Weights of a small GPT-style language model, trained from scratch on English Wikipedia: 16 layers.
Each number is 128 + 32 x the weight over its row's rms, rounded and kept within 0 to 255. Layers, rows and columns count from 0. Numbers have three digits each. The size before them is the row's rms in percent of the matrix's.

# layer 10 MLP up, 512x192, rms 0.11, rows 85-109, columns 0-191
103:182113062175132079118131138171159155059120133077071093123062063121099114141125123112125094074130145144144132149128040121133122110085201164103111113153093142102165118167071143109146091095095130156091093106084108156116129086087124063147137066102119142104129127125147113116129090124177110111079121121134130144136124121128162118071174154087094135118082114170131080113083092123095086128116045133107169141161106187109087176128155174100125092143096158122149065086178129139089093102161149130110068140187132165130071135126099175176098152139170081162114120104165112107125099131099088148
091:169161160160062086132094099133150115114079113144153133115108114109145074181090158112123144108082137100149152147047143141167110144160070157078137135184172073091110165124165089122115091140188133107102152139153121100197184147081201129145097097102103134153096113151103110132123076076097141171154142073145091073141128117149058106164082164135102137081123123133130082156176117076147130088158096129142146125152104119159118113123175156055131153079122119102174163107176144154170135145202131130131126143156162148183155126066146099201100087114154113105114097126160131108170124108144085171
094:156135135110167175147118156123134149115126143094137143100143138075133117131062149157195167164157133161142097125090155080184134094094095121148133202182127161119120114147111114130140145122092179152095194163154069136086093153179153164127077112094122113174108114153124136078142153193037172119124137141162125106113141134071092201162150177078104140199110082099129180092171134099152124155156112204110087091102125109147121117114125178098127117135132168123077123101167130109184138117153096125161096183145110217136145115102208151122151136097105064123158134125132093150136094135103115146
097:065138157130101083144111178075186191067145086137146102113152112180152103122091169153214123140137114118109131151118129160145105143112091136109153133064106183119199162131196156126136144110125087179103127136204106111146105163132117151113164136181131085130137080065122152193134140120139074164092160134138116164142111145125088157131144125116097130152145125149084091120135088082147173165123150051114086164118145147140104145131138091080138106207083134124180075149124144134134124187095141167127122111152052135076165130159116118112122130207120177139108169095089173118170124090149157109
097:145091185136175143110132134137108209133158130177132099155088020062151117146106091173124109129183146141129166158122104129140106109160166110171154166138133183127166101122140101162113112146134153107141121138118158105097106119117068132141076127082113133138115162065064084155136116132089144069087137143134125116107098134152121102096139086134151207103144134187125124088144226084115068158123162089163164161125149133147142130208133083123076151142168068087139130148076219139129131120157147149144093192141167120169086079121141146161112132099117147091109117153128165127111112124186143126
086:132076147119078119124084144149111112093127140129162149112130102116131090096122103112069156171148119119165094138158136158148193124095139095163113090113099100086150177120155157100129155099066186135163210143158123109206117101110109127116192125147135165119199139130155128146062134197090165165156107104136120044164145108072144133105156123191183075089148103142161137166128118178143104142129080150096150158086109054183131138167168162121116093153131139161135169075160138105117105128136077099111106110119140158211143203157055135073087111152130153138145105119124155124141129110153122122
100:112178131158123116142120129197172112190097069135104111145162211075150105130115159110123068144131134131129147163112118155128088090143140075141157124151104101155158120105149131112106101161102108107082098118108097161039217079197109091117140079128076139128098143134143107061110066095122175108076114169125169107123106058129149123132088146075138184126144139162089107096105192127162144111112130138129132105130127154136079101137153162146134138125159209121176151137067126081142133132103180155097134111131189149133172119137151101175123128138116123082097105092157064169138114164059121165
095:121133121131129188091131120117183082181130135133116088111094114176079129109096142110055161126098140088168126106132165104133124159148163171129209103071105132102124156113105105160145162122128130131151087111147122143158111132102100171133125116138169129163087132140147159153093095173071172108152111077137119096080104057062186117104141079091140133169174134085189149194130158129104116110145160064122093139138125140149176194138140099099191098118118054105141110111114151136135212151088079136139142118141161132107109064163121075148109116172118158107203195135147144093099174092100094131
086:089072088143135086068123087173144131158146192164063105116149107119144149116132146115187138129114103123116110088150119104122157183125175179143138117168125132102109107139122129104105119118182078144078116093141130128138164140139060095093087138225156112082122133082144090109034117072064096122116130133138070092141136137156123098082138106119155104106160139201154157117116175135150048095145170113124121157186148123139112108121166114110105153120225118098110182118104092100134199091126128107150112113109119133137121106170145077184149095154134094176189135129185149146141158133085152148
097:155140083089135087096130170121109126119084170117070198171074109123093065165078112156138146124146142063096133091081050076145185160132097121129096092124103138123104098103168085152178173106123117129168125170114084145089141134138102173105144144105125154124123104143194127059153153124174143176154138116095114081088170114199100098142119083163130103155142066118087145117142137078133141115186100131097027136113137106142145113126123141108122099145134139139111110140138139111138056165170159156158028103142134135099153146093106180127087123151157129190110138155165072120137119110099133169
091:105089129088136154078103162123125181122147107125133148144111118159135113175105084092119106198114182146112123109126167141120138134106087115054093172135125169119150138130024100134135182088150156138105160118101099116091135170118081184132121122178176133168097096151137111181040128091145130123115148140048157110165117087129083132111117139149145144153131109132142111107046106138131185109061119128124156120064089107094125135171120111154100131110130088117094043091100186107102097098122091203122136161158107170112133141164157154144114151115099090114102097092102148162224117119145094081
086:135127125150153072078174133140074162126154141160089131167079087134168143123131133121142101091136032133130117123173140139140156103086183133156114137121065086076135138093121203099167157108072112128128096117113121108153182208097064114138048109095137170094175175181133135142145155115131116149129147103100117064121116132138129138142160219144165107164173054144147086174084144145128203147113110125100133151138131126121136130157108195076099089126133114106134097190109173147205143143133124102097111134107098143103078135105107115154155069114140124125124096080112072116118131113128073143
172:108131102147138107137168141151139129111152128096166086091148119121123133136109099098139139115055125076158096091102161082096130152152131105105148114153145152114116086088142103093064187145121089149068057182168100099143190095187108108107146159110139177146117039131129129142114080170131170158105072169133111105097098122069147111143061085137113142145149182079109181082127155197133152138135119163090113090125146139158161039122186158127183136089198157118123188132056156125158113174120134157142090120087108134168102136119131143198145099180164134156115118164115114158105117130112109139
097:104176090140120107153114066159122129117125164141150199080114184123024119106138084061088103100083130105152119101195146136161097084078155151129133072070130113115097150121100120147125122083177151165167137130156177070198104132130158119120101080149169080091099173095183130154166139155115156097058141110097160123109114127146141137153126148139148157097112179123149122120150106191142148108123073110082085131128122144151177191142123147166178121171099118147162132137129121141126145095083069094042155138130121144096146104121114130091065120121134152174154176115189121132104157155123079101
100:131088131118150132110120165123133123165152150196142172162117105206154131120062120080144147142164132094033111100136169150133110120113152073094117101130131118138134147121098085151145128175145175133170101127122136116185174078096110166181124085137174112126074146150099044152144085112072111170175115097175127116130171125110166094117136069129146102151138110090118133130120139129202184140151098168105053104107145104121211114164080100097152117064130130117091132115129175149166081127139106118090123131133135139112146143146192090075125197121183117085115091090087108120084128121176131071
099:106168170128130146128089178181113135114124070130119104104153101081169132180148143156133121140074098116113076113066160098107118122141177091128129077131157122137133086115126100114074116149139101151124147165109068125070131055150123138114103088062152151126071100141147117085125150122142127061199103126092081124075119058067184116174111086117185095109118153109116112104104123137144111081174126125147127146136167160172143096138180138152085031127175124122149134144130175114143104149136088152178100112160105125134155093124132176110125205131127106152121107157172060068159198094136133092
104:159156172153108122105121194096135181126108059154155130119202108129091188103136085195135098090091111120115113075140062100138146101131146077116064122100145161101124137126142137168132190080105081108133138198107109153112118152073087167112151157151120131120092151101155085111119084179126182129132131136125102170119112131157041152188078081144087114130127154132094143111135108143090093092139142134114124131133115100157128144131129096175122198086142165090103104106137158182126170145119165076182105151109125169070152115151157121180140137080114064131146099165074118174139207112163162145
117:130119148116168116150161081155115129123124150129089137117150157119187117106192071134173086072183146121103119097104138159150083129092190148136143170125092142095161073159155143129117070161151104105155143080121146086114127143089108148094105154152092140078117194183140142130143105071148129154148198159137147143065140179156129095116143149127124134147126149099117130134133107117118143085120176101186129122200145112127064122133083140121082177165067146104158072156137067170089133071134183122174153125138140107064090142156183160183179153140106155054131092129122102135163062158132183152
092:167149145046133104099165084100167176152123164079123077051128116166075123126156131141140123120109139134146138123153118106083093093106141125105151106156133149155165131127168137114126130125118165133011178128133158117082108136187158125133146112141138138169097124122137059065107128122177145103111117177115162117049138110170100120153080176131100186087154146086034119097148093150124135196084152123177136128120130130105053158160089096160134159130139192070039146124106107120157155125082169159187130166113091126139139113132097145114136108171133134150141105123145148163159101136168121165
099:113130089104130107178184158116148132089144170119141115093091095065116094150072097133194132163110199150167096130148146094098114120145139096102159083130143098137119110151074102132060168085138136199104121163136114100077182093120160169152139149131202131113110101151101127112076128166133155129159124167100100131191133104104096056138086147135111129134156133084109178126099078152102095152155095120106124051127108128115102062155150171181146139114127116074125123119127194094123047125078182144121119196124121123120130081116129204113127171167121198160116120131147093158137152114099172095
102:106087043149161114092157184156135097170090147135111133154121087119165133100126115103123150143110087124096152153187167075121164080174153099091167119083136167113129067117117116139168140179135161187154104131113118098097115146118128126122141164124071071098128095124138107116093069140133157091086117130077133118129159119147150097147083102070090165137156129099174110122118077156095119059170114189119145121183130107118169179133137136133160169164129136117116091084098185089161122112059155144073151195136095109114120175173138114094170178205133137180124128075151123100142160110154210157
102:120077057131195117071146115106171033145131131129088128091204104145169137133118100141112132137140100135143109096119150083143167119123081090115147122144167140163151108135139092124192113106139121173142064036134145084164048130139142166135161179124179153140175125131179171117094101128114130160153127077126166085175112097105138120139142123145106131208186114103205167171139152157124172096140113109090191112107159069093119126103129139123170141122130084116102148136198133182141128112106105101136087140129103142127152094066113137094130199147090165145116133157140110128111177165110175139
101:175142121166120162125091096168146117238110208177151126141115111113129167109140095162003123159142099119142150161099060101137140095007180123176086133126087142102102111136114116156154143159125098125159130105142131142163126084167160101087123105061171127086130125152164186077086117113105134090168132131102110048135127134133122097094131151172130089189130079167139090136134101079100118095167092159099164080115097092141140133123132152112099135123126141104136118155169130147056133128090122140136108071089118132125131145082108071093145142108092150101156128135129144167140126131108157151
095:137141082119141162115109131114073128192152143200141120124165134125206112123109138125153148129124078143131134082145194108103099150104159094150101152096126161124133067102154134198097135164123098137077087107108173130122092078140133116166105146172125074126083092094171119119156126103096101168078169129124122124140134129114146095125084101117154130150175088172062199116139130138068150119126158086119165116154109134182170124082136154125112140179124055112155130155094126161150131081108085033109054102173079091090151155133136082110138204151120119167168118094156166116129165103150203137
102:196175112090103143100036141160140118135152186081132132100115122114135120093104097166127097131149193135121162090167096114139053112116135162159111138172150139112153049094077165129061108142145122148136120151094111066111166094150084160135134129055117076130105120165088145169147102199117122146189142172134065108112113112116187160159093157140056170207108129134185115111124172128099189136142133077094080160148163130129098109161078143087122118133115123128159131147119170145140075089137148092101118137105126152149138091071138145158072118109180133141137067124132115116122183121116104111
# layer 10 MLP down (transposed), 512x192, rms 0.101, rows 85-108, columns 0-191
107:096161140101102099157169143138179118129130152079194076114142133095173060148074098180156114119170121113105128173175148172099090158137126133135209143090063096122113109131075145185147141084105138122128124058126074039139151093097155145084134138148125139122101078161086137169173140174138157136163073147167143133134135152138117113097122126081161093082127107130168095133083151098138129146134150136147083180167191041114098096115134138182178130102134087152140124164102097132158132168161125173155127127148164084177135173151083187140087116101165079119179127081109101140140121111135143129
093:163149128119129126110142113069125137205124146113158156112059148070192133096114083175075155136140096221115153105132169113112169158122121133145226149184144102176161131137104195129136142136127076124121130113147130117103159084132097089102166093154118191085149181125133134132144164102150119170118167109138091157152120148131082093076137116119134128141181130103146156162120137201100150115088154122106186085064170157137088098157146097129164162174100118157116114053086155156056131141155185149147132078152122066085131122130143108160120120113100189139147196119138118105131165116139101145
100:078138055108136138175131187149158142129139131134100118129102147151173139148139061176152131171151148113085079124155133098131121181138139152152094160124107080134115097161133165148167117115189097165116068174137039138128164129113113087109107098113127153133162173131099136077168141121126151078135054148115116164097148149136130178159108167106100165148080093082120141144144146117173096176138131178172128084153155069105119079060051089162143119133125095132115193101198087114098176105114134114101175121126136111104137050142164133191115130093059071152119092094104149141152115102117104124
099:116120149132148126117121138089081125110163163152097110152136111085096167095140168122142119123065096150139097170126096131135073112127129134118191143056148131167130150167115165089143120105151136044085121163107105110114143181101131153120126125179088127174143159142075100118144133104083140172080145125111167123094131145140141089112142095156083135138176120104102190140141105147084091165107182045108137137159129140144150111047157119038096124119100190097131097121142177205150140113070126164072080087106089168100142140118104110120100144142087130176094132137159039137091128088104211153
102:149117117172124128130144143110128148129058069052148106118087143132113142110107132096120116125065165087169085119160161048146136118051134190143116137144176142103181105129129119118127181085082140152133122115063166116091078097096131096139138099150107091105170023110119089102127149175138086115141089124129148145169137175117162207161150156160104175141103093126164157077164153116115140123102061139153192134118116069152140161070117161113117071108111118146141178096137081088127135152123138104140155117102119104120136139090074152078153054134094185143116166127155081112083100114149133116
088:133108089094125145120158172119104099093140060135131126146166158106129164129125138105157153113171106114112123197136126113094132143068191172127160131131137155121083085104067098113116113132139087060126066156048130157106069135142136113167120146145146088101147211124159100125154160069069136101147070201147167180134136134123066099118192079123097176153111066144112159185132127104164113134151130135087086129150118180094161111157167156111080109158132171143081111138108115150173145154125118148164186071062109122121142086134156170148059097134121121141125119109213131115138118114158117148
103:100173087143162109078170148131179154133083166081085125094077088103115115094113119124111103133149199118124089150146151103129189145144094073156058122098168132119100136086102146099109118078133106099123031120116170140050123074084142120110163113144088089121158077135108132096126082143198152086164129139090128111102187129135132092155175119118121169192131128117171126059141129158146159129186162123045084066108110065123122156096172138138104088123098080141147137130128117172089149130113154144119127111115140156106068169123103131111098116102143166122140082122128152141188140137119174196
098:156175108116124128115149078158157137111126112160134107180086103174123112135161127153105135104144140122141126127108147180092139143101145054128192162088130177147156147172090178097123154153052115191113175161168160133130140113090119080131123104155101083139180165149149107202139104128118157108141140088142107108106107102178116097206143082109135133061106097123125127093121154121163138195061090179096073134154141177139141144099108161147122134169132165083135100128133076124164160113122081099070183139136097127117108153131101133142105091129129103185112191144154037207053149146112113150
088:102116131091111160166120124071156138123125056149168209080117093143160107121040117144091157187100104092167119112144115157102151138132129108139141123078136115159087113138139147122090162160108129080201161140126139089143114159138171135162151179087114129137076000155114134111125148171196110085113108155121142216136129136086085142107120136167088127175130094122123088157132107112102168124131139149134081140084122093048143161108100113162121101133099114175090115110111207150082156136107149151116107118120118096094162131122091131109105137138078129158122139092059180113136151089153075086
102:135090140118155105171121156136099122155128112167176128184175133118096138128105115124157099153191120124094135122166129084096146177164090124137158113150179139094150112163136110161164123114084190136107128196153148073126130138116095124069148150141068123056086103104175101171131109106144194175159165163062105113139165167167083122086093131107196079111128103095133189080123161112139104121131189121151095151109176110123131131092111122116061144119143156153128109154189082125156135105132183114163074043093159081135103128136154089168157094115114202083106149106149070174176132109131125132
095:065159141153074118179110117047131086084118122098119154134164087147109168128092130139168121123153118164163123142130095117174166095171147156156108110130133145154111121152202135178118138170110159115194117134197130109146091127135159089127180107157060091099161000126129123139181163211145107122176185153150124158150122138077100124137140141115086144091154192112101132110178186148108111148145119119133094099140138149150132089115163143115131121147120082136175165112095058100143124127132122123129158136166101077141114147132107122118100111152134141086131115179117190137105126089121138105
089:174133085103116173158163126127129138145107149063151136084148116104117146147113122078135114188106141141115154147083166129097150163130146155128189202124105131137122162200121101099142105152133157156173168116107118083182187133194120129063125191173106066107132150155123157078122102110134120114111066149163152162143111115129085100085127102110117148064116119126166103107129125113185173227097141123200173092138118093138160131197125150168184138109170129058126151160147137132164137106138171147147121121130114126121103148122156097112142139114085132164072167134214163211158132094162153122
108:127117144144117160117108123107092148203126147158065133152123194120125116125100140091110148083123155126108140179193130108147138099157167169140135153137092110140126150188158134161175140123118162109188137125144144158132100146153052105116119102172066130112127237124116102143099164128127132077094107112125116137092170117159149155082166116099096143171150032117147114175123101094100125125130131092169205152130123072103149171113076140114124129134041169160225128136169053172123149154168142150074135153171138145144136115123128098122143064114071122073174130109137144155155112155145127167
098:152125079186146145159091132125140135138138141083073166138167112102093155107134129153104096097093119165186169170158120131108161141131194120123108195074110108132166087142154124109110132093138153160095176102174159154087067113114117182096071100104128113163115229138118131147146137117157086109126116132107130131081126151143107138116149108104129119139128118096110086057094102147137150170143105140127077151107166126090119150186090137161145162221097143179155117075220122075149105137123186088051177117156092144116122133152128168188077105075104127124168122122135108140143079152088135183
101:120116128152138170092102121143082158191156170115115127161143173155126162161166118122138141141170106090072178141138122154165063185083130137179104109106103139069185122109111139115067089072147085105168092157083105184103153098197135147140101157145162140101165108089136183139177089140151170110164140128140119088062117111150122176122127098097048157197131137177152077101180138124112094072129145125146056164171113130132112107111118084187135159192176082118130170151114193218102137101098160127119145138113136160165098096149133104139125114105137125120124129172100123111125137134104119083
097:128111128102141091152117168088112104140140116135135127142087089125169135129149092147144134161145144208160157147129100106125151090134030205092125162124140112162109104035080120129087175155111176152062186165123129152120116079160123121134084109119143119109077227136152109119158117097184089134152143133146096151193130134150143103151092139159091153165148159161132078153105136139096190162117117129168102163081135184130085129188144074111127124164126061131080065125189133133121106122132163075157155110145162144173139095125111170130078100154136096182087109126145134078177122102099154108
099:104183182101107176125150202095113158104106142104149125074144057151132073141152144127133157137117081138112133124117179116138104081179124084209097132117161183185093141108162163122089141124115154187093100147183104170099147160125108169057102146141107105100091152120102158160167131132115059146117099162137186153129106134113108129112161089149166158169123156129094123126152121135111168158139150182092137116104126108106144151123115139183102127109158117134098163129167108114111167137148112081122213131056167123082068139157141137134143069087145080120190112123081092165103044124167177169
105:111133125115099122086160081075114084060133133083192129103086106099135148082094185155177131157096172127184121176161145173148073120167139142105143147155183117205090121138117137134152125122134124145130085115094120108131153107163140084137149163085158127127179000126159107113153151115136141142121045160098133115159120135124142138156150131130125146129134141100143160103140165134161134056118144112114164108123104150123143092120181116100177138150181140062115147134079120122167110202136167153100185202142117110108140149120142139103141135151129130132092132090155132128082115136102097095
092:078134126129110132126092169153046083146177143149132155163105146126108136167111149184097120148141150158116023093127120164156117050166096140082152155141114150128086154114140124114103111119103065102156178149102165092108141092140150131116118155195143084116115098125085134175151094112065135178152100076186104081120112155158117186120116074164216166139118104134114098160130144120152139078109055121153091156111156098134121107135160163114164166104182131147183123142106149183092119076098107138087130115081151159117141154189106128189080059095119114149094095150099111109119111117105097123
096:161161099137116177137146142057128107103147120147108104168126066095107141114117104189070108086194087127164144132097092106168184197119087134131175127138129107108138115081158154083079177146127143094094162147121110192147143108175110126090168081108144158157134194091102155097127106165153185133151183146200135161099121143110161172093099102162115118128123154194116132135183155167064091175159087090158088168062125130067095126103116134178133074149136158167057146104117128061138124137130148085140138134156092120120127154087111159101119107116098106131122119143099109118182150190107144152
101:177145067151096170115130097182070163161133162139136103113143149107167126123060182104145135115106137188151144174109113127158090132115168142116097148121074120110181084127134179169131122125141086063116086141103109136113152139115101161145118127144139059136098173111172142128156163130188123149065178115134155115127161102106152088121079167120111112114118138131026178156168130084164110165125190111102142137161154105158171188122116097147079132115120097153173191137110127131146082159148149174063075135119161139092180129123102083155152102097161133170104122114092113211073150120175154078
105:155128096069164122123102170129101091113094112049109167136121134146167118140097064138122115130106148164114135141053113127128136173112072134165130135095113136136122076129131093114179060127203118129124113094196090170111092109127074102161136143122122147124094004237149099159118115159106115122114128163101144111145112157085147090102148141114175096111145083154181113183110149122124094149186088110117121090135165132129136181176082127139212116108118071086152124124089118108178104146158131125177049150165138136132134099192131079134124166138159150123142112092110142136147127116124147159
104:133127146131106119083136157096109155151079131202141156108091100187105101145083158116096099136153145146104128113117111109127124168070130082106129128111157115146132097142056198196103200145141102143129103113096087143144099069151144131075148171141093045127145185132125113162089164088075137106122127179165117135174141156089103123131128163138159123205135173132110147148125084126133113152101119090088143157140102096065118078095113153172123102083190116139130118118130183124051105136109082065148100110175079097137142108099084144187151105095103070059138108139105102149122133076090169161
096:101159180101102165121133121103090077155122075110175157148136167052098168127092117173116152161131146081164180124195119182125141169140133139116122149137142133084146108161126064167166145103185098193157157144142150115146122107168091088145086133179112151063110063100151142122114077181059121089140082149145127146163163153180173156053170094166092082160188106111113111145149130113130127136188174037149103134147151086113108143073132146148117124124131161164118096140152149128145149093088080116153102119148114140126143124089149160091182124071119139104114138091162131138188096098167138132
# layer 10 MLP gate, 512x192, rms 0.104, rows 86-109, columns 0-191
097:128115161095112122098100158098176158121115189134102128157138126112126145119147129141110118139154160087145117174154104144143112132158177139191125137134090151114131106090072096099050121137136191077139131114143122197120132202128139192119138140154130091167118125158095105178177098154161172117162165078174153220113198078096193126140125095130082199122054117143114073108099109092125083153114057102114128185096144104126131182077108086151073136130156150155108116157113112075137155127145139144150073117075110153147120134128105100107142105089164103097184077158105109085126136116154124071
099:122110135127171072089072180208163097157126159185117114101186158121088091099189108168120051116099108105149117122124102146165121171152105136121105166095172133107128098109142091155109120148188132132134138107117158058151113177123100158149072160103151110128100180105118099130104149147076097127193138081144127113080089143110133078101076056101121100132130113127136144163136125099149145165160138128137118052173117160163131110181136123102082118135110131178152118142139141172139117120063132054160144085113119160108202090071150093110152160125171169204122089103129138083147083135126182129
097:113150189102103092173093162157112135155179235124126148174173182115105121137146157092120079140110165170135079157141140158139092158062169126124083124149199114116163114139064072169154090141104104095125125154142108099132166183133128136122142153073179092176091162148119139071109196108091126142157148095132108134091155093105097069148148154103142113145148119165199142142134139082131150153037153160094132113103194161139106143120158057124169173123116127173109103114147147143130113117084109128193127147142111105064144059091137126158149137153142166099132147145096092152155123125088118149
105:097139135150128162147135082136176130104116162154145119109187154167158167130193040133128099106194081101144130093118169234109175131145197138105100079102098166150106134123146028113164089118154114117112116136146101126154075121124090164107133164129155097150118153153113097156110146080091173127125215150119133126098147142108098110118124110095176106111126093108130207116085123120139115105152108092123115105217153101173126135152140122160081179121069134152107081090121114080135113134104135081133115097165116163123164106137102128144150200145121105086184103104087166105166132165093171156
092:085183196172189114154091072169150164151099129156122148144107163118051116171117133128122151184094143143080089149144137079119077079106127144065163176106110103118126165186157130148120118097079135153169115094128131098174123116165146034103085123145128153186096151099086150132141104123138097153095120181091090169113116144146197146107144148104188095079107148151129119153136086130150126172158114090147118086127132136127175163076080144134132131119141134181126092148085152121145161187163108215091165154120168113082102157151129098124165146168084101167119107118073096096159103111085123150
095:130168166132136100112099136100120129087136095164096179118174156131069168088195126177168110161154175117107148185144134108117133148152142145117093167160137123115203132146126114178159102075168115103173168125141127120139124157130180102132097149091138130186122182189147112085132157148117140070112114141137156143097141097132073124125142118077113172032066095102172067147072127116140123143151121093159166197158125109120151138204125162120103074122110110153159111141099032169118143134151171144117102062144133065102124129156191150211131123111087133130092135173102111132102131125161125112
102:153123138080162112113126135147150127213142176215119173126081106099099138104118112115150127149163189112139118111156119147044075163153112177115168092116152144098128111140116087140112112153192091092111111095141140117215099163122104109124164140068121124179117137187167129129113132159076113110150145084088117152176152144103165082172142101117152191132125099118177114101131177119142126088174128111089110125088088149155099161201104047085111063150118104168187063127103112108130172098119118099161097123144107111131098162144139171113097108146075155170140164164128064114148122148101150160
091:129108161138134086090141118159127159177125149151089077168145166116205116077127130135140100071151152150083168140100141138141178080111097171130104170133109152185148154101115115087106099124159160187084087178151158208169172129138110121120099096142055161138134154113130134098116071104130103161129155183149148132093153108138159121120124127117113170080127124165121154146153167120207105156110158111163096094158071182167154075142162119080081136138149130129132156136153083088153114126205126072088139064127179153127134067079134124169073105112187164108157120166137074130158092147107132174
101:108157139111122122051117083112124069133130110185081122121155213217103101105112148175092115095120040202140120144117153140148097115110146066144179149139089123157123153124136124105145102167048121151142161080130131088106112094112073095150084115140137162109131131132107129054131054126167118124115144113165144129135163100110128086092126125086077143149115130138128118120134070140157129066175086124170150096121058135134130167146125136100190103077059164110148130098125147167147130127140132115093160105123057126146170115136162126056118074138142034130137140152149135143116142161113177126
100:134144106118152175092053121125102122118095127140115130118138137169116061143088166130150095080100145151141172111189163119110081168104086058101151105135108137117180164099141127173150218115164115092112144105103171104111108140136123147177183133150132087164145112147134128150161188184123102074078150098121099109137200171061103183077122152162122128153048099119147154135137130115096135061133120138130105165082117139111160174112095140087136102168133135122153092103106162069121082163056127067122120137122099144088183126146055156092098182133080113181180140115109122149148122137111143097
091:117109104110130134083073106088154092129112134089123162140148131104096144171137097180105127165175128155127150195098113194056093135159131131165163169126137135181146099102106099044159103180132149146139128084124112133099090163185091111099078101121153100163135075109167149080080149132151137090075091175108143144116083126129111106166121102104092133096176120118191150088138135137153093113161149064220172175096172156071136129122102118142141091105080111193112098097094107142165179111166144140122102181133136095131137197118161168168179140140112156107096144105114191153137089124174116119
106:147106154141133171125116140151122155146130142152065157133116183152137101124124128080128140043162136136122180188175141156162140110129149115155103165140063126090149130145199118174159185110132137108153117134113168103195116160127097106123115145138077131110137139198102148128073138113110115104093223092138132120093132120128108128040165127094039160148146089109150121165086133095101180170131199116148171139127097115081164161166086120102116106163059153150198101134143066151157121143149147166105089089141151157157117171090107116166180062119093103111187168135130143136169120139122129142
094:159125150135142155134129190127170120148128158179129106125143111095180067115187101155148150090159098188180119167164117151100128116123159130117123068108079098117168137105145137191141193187109130077124106207102168150102167179087122143096159124138166136122135107153109179147094122122136084098150160120119146149165129103181128205053140111063083116128132098122114095135116225078147150137135209147188148143128135131138064153155130140185079108116096075141137108122111099091131069157155108154121140138145101143131166132109112170116149133176116136163113165104054131109160093172108166156
106:113114165140195143135154124119111153151078126079090160136168082128136141146162097091093119097210164152089143169168108176220106098151148128129155113156103146123163132136106163123152109119103103138089165068116229064108131129127184101126080076156108153146095143149121054074119146158157150148139132137080119132109180137098153097152175166091090139122150135150169143100113061162128157092156076103127128170079132138112134165112056111084140104163118088095136070192149106177109090080136118104075134129159127088122090150150089103105131199161127139109154117105128104153170110095152111122
087:133111180123180168092098144172076115142121121178122137138158115171146095085092098109085141066088115052086143156115096101134104112158220115130122180105128140135162173187201078146169099104109146144196102112116147107109081133129155099134118139121120119168161098132106134128152126119085125047098129085118202114092172094139123121143172079104100113145128070147145137145129096077141121058121110105147188096164161104046169179111112138147096116115110187124166134101099112166131166157120132152152108141131109100097185175141159093118133179140083084122136128063159125090106145143179105125
103:089171195116120094157097123175156114130125173113123110169190091110134075124123163169103082083166089172089132136123132114158139130102125149105109194125123164081116181155147133171115139126154164148192120069103103100107157126117112146107134155146097162106113167131113095093089100174116136074194133118098158155105111064131134116150144152123127109134143092201095097160161181098129128104098205102157196180155171143106194149117116125128114121141078096098136104158132144115109162095190166082091157192090101122067080160175142106177097131091098109100150163112147064093136145124163070105
109:095164169099138153113130161149161147163115181204067167125159211125158143120178135103071097071144117137109147159108120158140131127064115083126099125164108154110141133140122090122115093134166134112155172134080158088138098112124116147083167125145138128151109167152147103167049156117113109128153222090144109077077135134160126091078168146085136161151128119100162124154092074069133103134146147120166086143159126151122089123146130077132135194138008140150162090166192108128107123111096148125134135135177129124186187086129110169179108157122126097128181146107069125113169119139134160156
092:177154121171143120166138134077158226104170176132062124119144065146113191115131099167124098118145169071190162133096192095124129113103104061133095156140113105160139098149054099097141126130119142148102046112155161122070080127167092086105118084156116105118078112116206142119089135145123111104124135110102213179138107133170166159136132110102129120063148121092137149166163102146138147147159145103142149133163127159073151153141129128083163145093114149111156123105129093052088131146128140163150089118125099122142127085086123162074091132169071102106126133112147102202100128118116145073
093:117113157141128187154137112162131109142147169133161178130096181148091058148086091084164131164082153159133122142255200166118073070089153122143108104121088114107106163157137090208137109083161140206132119121103107092090113179086183151162070155135129118134115120142146105113112107129106098128115174107073116110167152102089085086204127153114100189131144141077136094156061080137189151119107142098144166063161103098117135144140134129097099151131108093082169133115133139155154131122128160180133118143114116147118108149114143090103173158108085138105144122092130136154125101075150120132
097:047165141069103118170128111083106128118060114140110117148160154172052076132156090115167092086106094108188105170134156132093132159054146123145084107156140150106132137139152115144131128082145128095107156144125167155175052128109110154193123122141149120107108210152092129132127185080158115153185162101139176170056122126128101123114142077123138135096130180153164146156137172113144114161110140123140172169177115139151190136102098078187138154153107121154118113117194101186110145151156140119167163107078127085141170132149130193111095074108068184119108128161117127143108171166130102128
102:161146135137117120146116115134114176148121114119094171155123189156124147136182174087113152104125139115078193151128117147119190127150106110131171081118102102161150177111186132118143117145141166126099188077114167116158067083165148117125148130236208140097198193124128131198097109107108111137124152159114080067144084138117080124139188137102153090116168096101115151140117154127190120120153114090136177079151150096113138107172115209149149153143130148130217141139164140149149102114160143124147168183128118163148150122124086112135115152085123065100186147117100102106077116177076125146
098:143097192143130146101130167111136121127112117184129128150095098148174084105175100136103129137161133121075185128129131210134159130149120145141124136156135112121141188129166170138138229151188112108194151100107167152124056105161096133158131106162128110137115114169100156170113066067057105139137150115101197179110167160079077159123121133151156125103143097214123134103073148109117107140079152175161118161134118093103129131140079166210112138169121090118126040137159142110155101123107101130136103133179078080090120148168108111121127164124129125122130184119117095094169135176070128118
091:126156123106151169164125042172112134106127156129131155123092098048125128124090149143137134129109173189085179201163105149148128072148161115130134197145083141089121096167139053118144077081139163129124121115193110082129115136128152141065131065084110133095095151118152157092125105124127178092143142081125097078094149027139121158144114168159091153159084112111170105124090062140102103148120103189143115147122152120105127141129137154084124106091122097140109164121198130157151085153188135115074112162069187193115164106124128096117119144144114158123114095122088093149161153103106085160
100:138112086146136120117077162128134161158104147106125138151121129181120123139129060075075170059168139121121128103137091082120112142064187085120142120127102144122082145176142131157119084118114134179133109137108136134125122124079196045107155161064122079062107162138133122150130113141143104157140146148152097138094101091139104104172134139109043091116137090130120147173138162132149091075140106043189129138209120123097124165197043084079127130156105087134130145146146177155135138157124205087091057138115135149164153103136149176101097148117144099107109116096123164146138073122161098156